Each number is 500 + 40 x the weight over the matrix's rms, rounded and kept within 0 to 999. Layers, rows and columns count from 0. Numbers have three digits each.

# layer 2 attention query, 160x160, rms 0.23, rows 0-80, columns 0-79
507507539443474479566527457450556540528411572554442491520552489497617446544482427469571481465562550473472475549461453503507417433416498494419548477506474485462531472473447517524428545415511448455443478509483666481539470464519509548527476416
511472516487514523480471572492559479477471474578436478526489510482504507455532564584444557541493446467500563553450545552516506466455452432496505550435481545513493540544531520476401496513584527496395500503562504569443462574496501487476458568
448506550544485537552457514493484523481497475450475536491445538520433527440496559514506471536508515479555513477488466522502550513554501472536512499426471455595458511497501522542481543538532522469491552561540418481551495569526430460543486507
539512508461465527532533547407490524491503568494511564486588489634553482515487469548424518501504451536489504493516579520514459480520521476407486512480529477426487540537456521491457537517579518456539500532512553567488471500523548537506523484
580496534492478551524557516381455493504521550525498577528514494497563469527517474503542413536421518540464484544502570459487403470477419534471468508551572437527532477454549571482509557516470477497525411482479548541469528485541520503373522401
516421515496394537443516552617597514456483498455462562473581486517528474553489478481529560470412539532423487578534418543448427440508523559489489435546524589496489517481519618492468456477608523527484491510538455527473526585591534562494457541
495446485522462502511493595507500486562502488425449490419522578559481482557470560458466509438595485377506446429500611538570594574518533517573485507461519572472513568479496500503571444511506549443529452510482519516541483509493534458480461538
523486492489490524515547482444434487474441466531505415491499530513505517503499465584513445487546461580510537538535461477515360432474371527395483526516554511516542451504487508465535597453500458503485523444455566539460517487518604542450531435
528576494463553479526463506545487451524486473466567482419569485537481516493474449459448525536565454414515527529441467482559523514489586424532473449542425495485518504483504521546614483552509420495503514498539497532436558499542407508469540478
536557539440461541599480441535547512486450553500561540476563479528460480614574480507456592630491507459540468517480514417489471476549437438542555513546516422521530563450496452583528569508457576537474488540551514477438525411514541474495484513
478521494532499411496456525481502409500511539431481517533494481473487472475528525514484554536450464510484537488503538535490528500491516505536516508481469540539505479557457524547525510569484500511453471501542532497477536556555461497461506439
535534498554481505541528415582505495534435512522536487523448536464460530472558502513544363497511529521462512429518472455452397463523521467518514424434518507462500418526432477487509553547515528524481497501457607520590467498524506561489504468
493464467402499565485510496531480516500519536576502484468468565451492426557580490510460532530520535504527438516517404531541523520556446464431563522448491439521465447494524495471466474455488510567469516529533431480527508542576482558499484519
513527433473477413483541442519478468479438627520467485450542538522456409519534490559529498499456533607459493478523497511478369496518441528479504471510524509522471416541453601427563503487518491524516519522382499548551435423575451518419487457
480473526456468423492499516554514508531504495388550490499566484544502497530524469487542480525556485504510470502518506475460509521515517574454430559538542523489502536497498468520502439495517443521543503514537558484540431536497516482547538510
494505466479546457564527456567525544452485578517509549494585482504566546544518486447463528468521586581456535560541522446451461449531507470487509515542506554518468467507569508477426461469539549515510523544463463487526544475458497481546518521
434483506526542492476463593549488493427532470534520556545516505470448507555590508518493474518599515570601489436454554498470544491546522475554502527494485497499498545505439500514448491498513489485408526453507452481523507501533479471513477596
536495537474517506523529495501596532501454516491547528435581465541536525451515588536491520588566550548470478520443458477519462469555528459475458479456468502532451482426472567571459478538498421534460545481540511482545444570501507482522465535
559550522460520434503489543424510475448531528492496484482462529483491404488446484561551468533457483487522514544577452528482520488441522503498568517555504519432492488522458502458437449464561465468522543447561487465518503512487539564504488398
485504559489480480514486566574491455430499443509510469558433502440421527521505535487469499509558455413533536515521502438490577526489568470584522485478502546493428515457510493520463471549497483516484557526478423480511468507460487461542434568
457535494457416493488493476432517455503464456585471536467546408506503452518452444532527559473423470522501542570537465461466445475514525564534482573484442557528502508499510534502419434513481426603496535476440591560478528500526486484487532472
448477500481554443516457472508550526447446461476515478515554512467488500456591465443581525525498541517458502493456418511457536491522517457490505455448494462446525505459482420514499474472487494506558542523562475452477545486493482560505467507
534506549508506499524554559427535478453496461565427483533575462439517397496537498544464453515452460573449528499543525577415473447495430538482538537541518508582486495494497549439508501433526517504470480460553485564474467520497515551396571485
531540485544501479536425468514584547516467489463518498479506489478488459461536497468477477510487479468495507525442494469541493490532555478543511526489534481501523483467476500541474499479473531483416535542486489444407499482529483505512508497
558495478530464499466490509502504477481463465525523510477546464517479425464503524489545530518480498543505532522539504433464450476552485534480508463525538488480488479513538462462511408427455498531504518427520475497464450495537482537495474468
517533495459475521468503514475570439556483413439531539495452537550483509528460551513481497486540388494510514497452497517581502518530577474510431528539524484530436520460528533513558446550553463481540582512571561583522514546481539482449520476
437476457443670526482463536434527521507507525437568469482526520432535509417574466417500484543460485474483523488437528475555556477587469520510508546501506538465528505500534392535528459476386589445608481504464450439559496502536466499485575514
587541508487495579578469471461504439548460530510471473483435487498468514528532468527553522598467526457495478559528482537560436453538476474492505487506518463446465535465470439469493571483503536503530448497509581443474557447442529520467525451
470506515509479438556477587412533451535487438482500470539448454555482493480486511480435515546534484427451518437524551489451532481522451464475476488464523458521523464521497510581492435519539510535502481494474597504494483499426467513487479459
501553465523489474487443554548507463509441480485571568496498464445451521375576520502482500518500519424521504487461522535517550508537516393519513481471459474533452522512483473580436490472550526532508514512508387430453529571583512511555457522
492503486490512510482546503493505447416490457504573504514489478450523500495541524456480442517531462492472505498523534461444574537521553480453525457481547561558456587472421517495557532455461484557510545498549446463461438507392502513505529558
487448546484505435575515462507534489528571537547528407474466527469536567484542482472440546460532500461532492537455553504523650543579554460536544515529593520471462518569547488541535507459498579469473471503570501472554554559550478465553557475
493542472501508537496499461420531494511487541461516492453473488478552517500471519511484481501536522482510512437512463490429527520541518465512546528496456484443458498462519482501481519483498499545516473517518497503504429496424432492498503461
500476506522564486477521495486500473512494474546486541524544503507529468542449503550469559445550475496462523505477564490475463479452512518508512486468457522490480491496508482522495482511518478433475499482484501504479481464500513503484513483
440512494485432542494507527525533514472468494526496437529475494448466494513519499539515405456493533496491514462535506489514550537545496555523530530509520538493516496471495410433495498481473500535467490483482493412509520495537484496527482537
511438466541452547510558498486484528545493513496447493465562503508538470503476527521488502524486482515496466481493440479493519489480449497465505507487436485506491452537493468520518475462497458478494484484488512473519509504594537517473507519
461478513530515486498528544512521444465530514436476499543496540408488468561513460488494467466492618473478486506523483525499500511563520520511547498433537484539508537477500547427464550486479510536465469558523478474563524482456497469503436497
524518503475477511500503508496568493522505438484466469522479491471486486484506514491466470459504506511502471490518506503501521497469511512518520505521512525526508475521520477506529491475483530529487515469506520523556456479554476471523510492
515485471504463527444470507467525469516441529513466434490470503482471553485518537498539498532496503493476454471531505501495445502482502496532515553491444513485501509455498546461508484476463456523523505449482517551504435504477487480459501489
552523504479499484513440498507539487532443531449494452494564502522543509460466512478528511534464524466517522494505502576487473507535510481478478498501564473467554511550517530484492487539500512523518527488541520491447515507517482537515499439
487501496493454505468488473559520499515541466494512503470453478456521517502512504491495520507471481519488507404522496488502511531496488504484517474507508510461538504559518443488494534474496484495542457411502520452458471507435517521506480522
522481519487477477526509453575530532508510503495493501533472519491478507489478500468529503533457535490474483510561523532461493467484522531515505530486489501482497503505550508473508475541442456509496489496497543556522514480535503472521477479
530519460546482430528507502497514459544496479520501500535483454565484470510452498533418470505493483548463530445477540458489443458446510518498485529524479513514463572483536479505476452474506474482521499507515517503504430500517493480529537514
505495510442511456509517548500458507486467495442460497503506487543494459531470460502533515560453498494521472472502465475464543505483501459478512449508520492491529518477490485509500522493539507488522528478511477525467466469534515515486518494
473508493498494433550535500512452549534503470545508505510535470508503477473490517562501528557489502543502504538489445447525497513502440508468512516540503531499482482520491450528565502522497492490475491477491455452457506481549525490522514512
519530494512464496526463490534505533509523546486552479441536558440517540489475503532476552545465491480454475531556463548542486475527452508458538452535479450479542486486489520474565551489444489512460501478504475450476545511556529479484499539
519474504434545510546504444491495537472503496505460533493562522459558507457538418563555508522458512464509531461471492465541462478510480442460545503424508511466456510494495447512476540490494538546499501593468441486478505505580515517481519549
496485474480549517482530454490500525498487467470494493382519510500564526522469477506463468507518469491533476495570461509514442492496528518535524493507470497489459480445474505569459482497479454460489483514499497505497484502448511503470510480
473531498456490477505447516467529518483499487522576524488521445466484517419490499523591506438499495509508492535485483514493528448512545497533528527472530519506480528506457461533511468431500438512442570466565467501506505526471457496517470540
501477494527491485452527503524424511516519494484450463522593457485543493486502505479551513549533452539531462494453423483479497483431504484494483484510492541457505488509515508551499499496523414498515546515454521521488504471517585501466556482
509545558508500539493548491466452514480495518511529469502526514518551520492484501516536467522489477530508508527452474485493467487445501480493477490504506493474545498487471489468508477513539509463467510511474454507441513479478490479525470483
499436508514498493516483502517494492465484559423424507513519543491553457482482520544530539436469496493521509496510533536499452494485487562510514469455506542512479503529507503492478456476470490541487531521504547477529457502538477546488544566
509523462483458483530465456495526511565475498499465574511528476529481480496442448469548498513484528492566491434498470492447482467493532524527452513475501461481541517487481481484539433500478516498453519458557541564491542491502500487471452477
485468472507481558538473459466484532572502506452475508502520489548487520509468505496486548491527548539489455450498489496536507505511507525492545523525472502514458478492523514534488530552491457442556520465463517443504551542518507440468491512
518510518502528527445492457498478525474530515497509437514543449534498485438540479504485472537487456539528480563438484519561487469521474518399506473515527464454485494517503512521465516498504463481500494509444541487505491502507533580482494529
531522576450504435455527508433451487460472468487389487502513470540481481546484491476482439488528484511535518531439522473484392512466522500490473435463477553529504501490514463541429447476523507506478558471396465509537490486482490517477485486
495532475534508479485545527487487503541487511475534526452523499532498484477479534523449469532488483536565540495545505474511442474485476506476481508496495476504570466508497517542526524542537527408463480516473520474459508471464471486527564465
486540509499477496484491489512478465578496457474544539523436476541482525452421569535493549490447442456511513511524535471520502538499535549518483506535523486453447504499487482552514441509518507483514514448510514534489507514523425475486528507
469514545528527514460517526511488484538516502535517521549467510551492485491499555476542513466470504481519518518550496503484519498511492509483518467448492490494511530473517498499572466514474519496462514454495493509533542488466488497478473508
440514469462462484487506505504519463466561490509488517506482541481449539514551495448489518506502514490506474488542522457503535518509452501504528516475511528544503545482513508528481483477439527510475502471547513538524527504523482477451443533
515516492496478490530513528486514457540434403513525521514468464501450443454499509500494494519542487489516514477509548504541481515485536508489502530473521476490483508505527486443459468490505506512470521464494545554451432483513480492535476543
527485523571489492511534513457488473525498439529458473478441492493455500533492454519420519476504493467492496479483526522540487536463525453532459528510511510450520497552484505519542446533490519483525434510463493537461490453439530505479466495
472465431492480554523509515484535488531534528485513530478442518500506530462559516520479511509486547484457487484509513549499532560496532506506493476492482518497445518509540494464514475497436519464498486448499461477482523494505493427531543517
461482478541472562522464499468517486534555491464532487515426554536539499473419525484460464489543500453520471468471513548476513496484506535462524459549434471460455498488526503507567477560494455548516459475521514501537506503485455500491503498
462519423499480511513552506500426510432482467456478460502496467508465485473483538545423511495446597499492431455556471394473540513527453556532523452458540480552563462548552470509461469482514418508511444461467344490498501504524466543518492532
467512479536531474558579524586513488475442504481553550490511450463539580474546452489425461531511592492487542484452525563529487521575564493428565410514462452469484491468510561427511559559543485540510573477485440450488436477482455489488555468
501464469514591556542458443426497481525551572388515484568464513584582499502498461522533559461515438523541487547541551454559525472463538504485409563524465554476434519510566459520505424476525504426434495588434583563521479525562504433467599505
405501467510516543515458521462502522504504468520517494515497474369544516495522508564488564479488478485481531547509536492528471533473479476504537503571493482525482543476532536491488528482546618515542497482483541453428471489513548487548561516
468587490522471511512587528471497461468535377480531510490433415452486532415526510543484488571500430373529520534436515578552539525468527550470508509557528491495591451544504485609525439548555506461504496471525472509531522570446422441453573461
438474542491511490536550563463491471527588464559488527519551505472530422508463470493506446543495396470559512458506533536528613574513553521523455543530545514460446490497440582510478472572458487545480477487446562550474437483559511513481553438
520489556604515540540486468518609482506557486385494429543573573516481527436534491452521490433513501565527544495440421504547432501462471560444477486486459467530428453470550431483497459459520514534458504502458518391522528450458567494526543439
489523526450496508515530456542482541447462491525550468483481467446508547512520453559503506518495549496544493505527382533547479546482537522486588480555487461512575511431512479562564600517423467469541578461548441419420434505508484542552520523
456488540500452487472550566490487513467499440521564529490439451503519547414505491534486531508443427554499515452477615582545487440479548535465481533518451492510496486514467546623538455456506434515528489412512516535549490617435487480470492473
390526583457450479507611625576482489451539408456593550511509466500546500491485526596296431459530441338435551365488611562614612568546599497496561498598509626541523501511511597548558390553431431511571478485551396576539521602463488439438557499
561465479546573545487400453490533425515503509429526455438612531414507487598477444516524454514512494521478497524530426420483466436447383524551542435532493513475438564537452473513529511510442587384468571461445478494520540549450561447576499443
498621500507505493436537516475486566541510423551561519557500460498506557424480518606480497512473458439514556459464570391569512570483515483512473498520513571472473500511545442551475512536535447539450428429439528481446515549551426508515435431
438483544497436505467452470456529419569539497484465486504461527520578477546555493504553489467518424579482489467561583534485542498446530501522454575529490466542436541563525529615545492605534509549494383589536586622500458433460556499486565481
475555509472525507503444420477459474524528536529494435481517601560460441546470524483517469522516463531481500462456551408435488458470482436535394568500468461459490523525549501428455531538487506494516518549441530531524517546477497472528471427
535494438541561545527416426584590469477447566556546506456509452535508529566425513488556483590444526479535448520445591474523474476493447545546579494503542569551500520522501509493502498548402530450544425533452556405556558482513477466531493468
561512458552556524482492450531489519498420549549472443456549477552542453469549568439574530507493451500546509497386534515484436462561517473589514557437454539503534525496489465484457565506492433511492436480504438516507541513527457507510468448
500442485445537495471459459520431524481493506405482436432523455485559537522487494429469558512465458523425492553526545558446428529480506503426504449517567508495579554517511578523472502497526510460506480488571453489474489495575531528441515545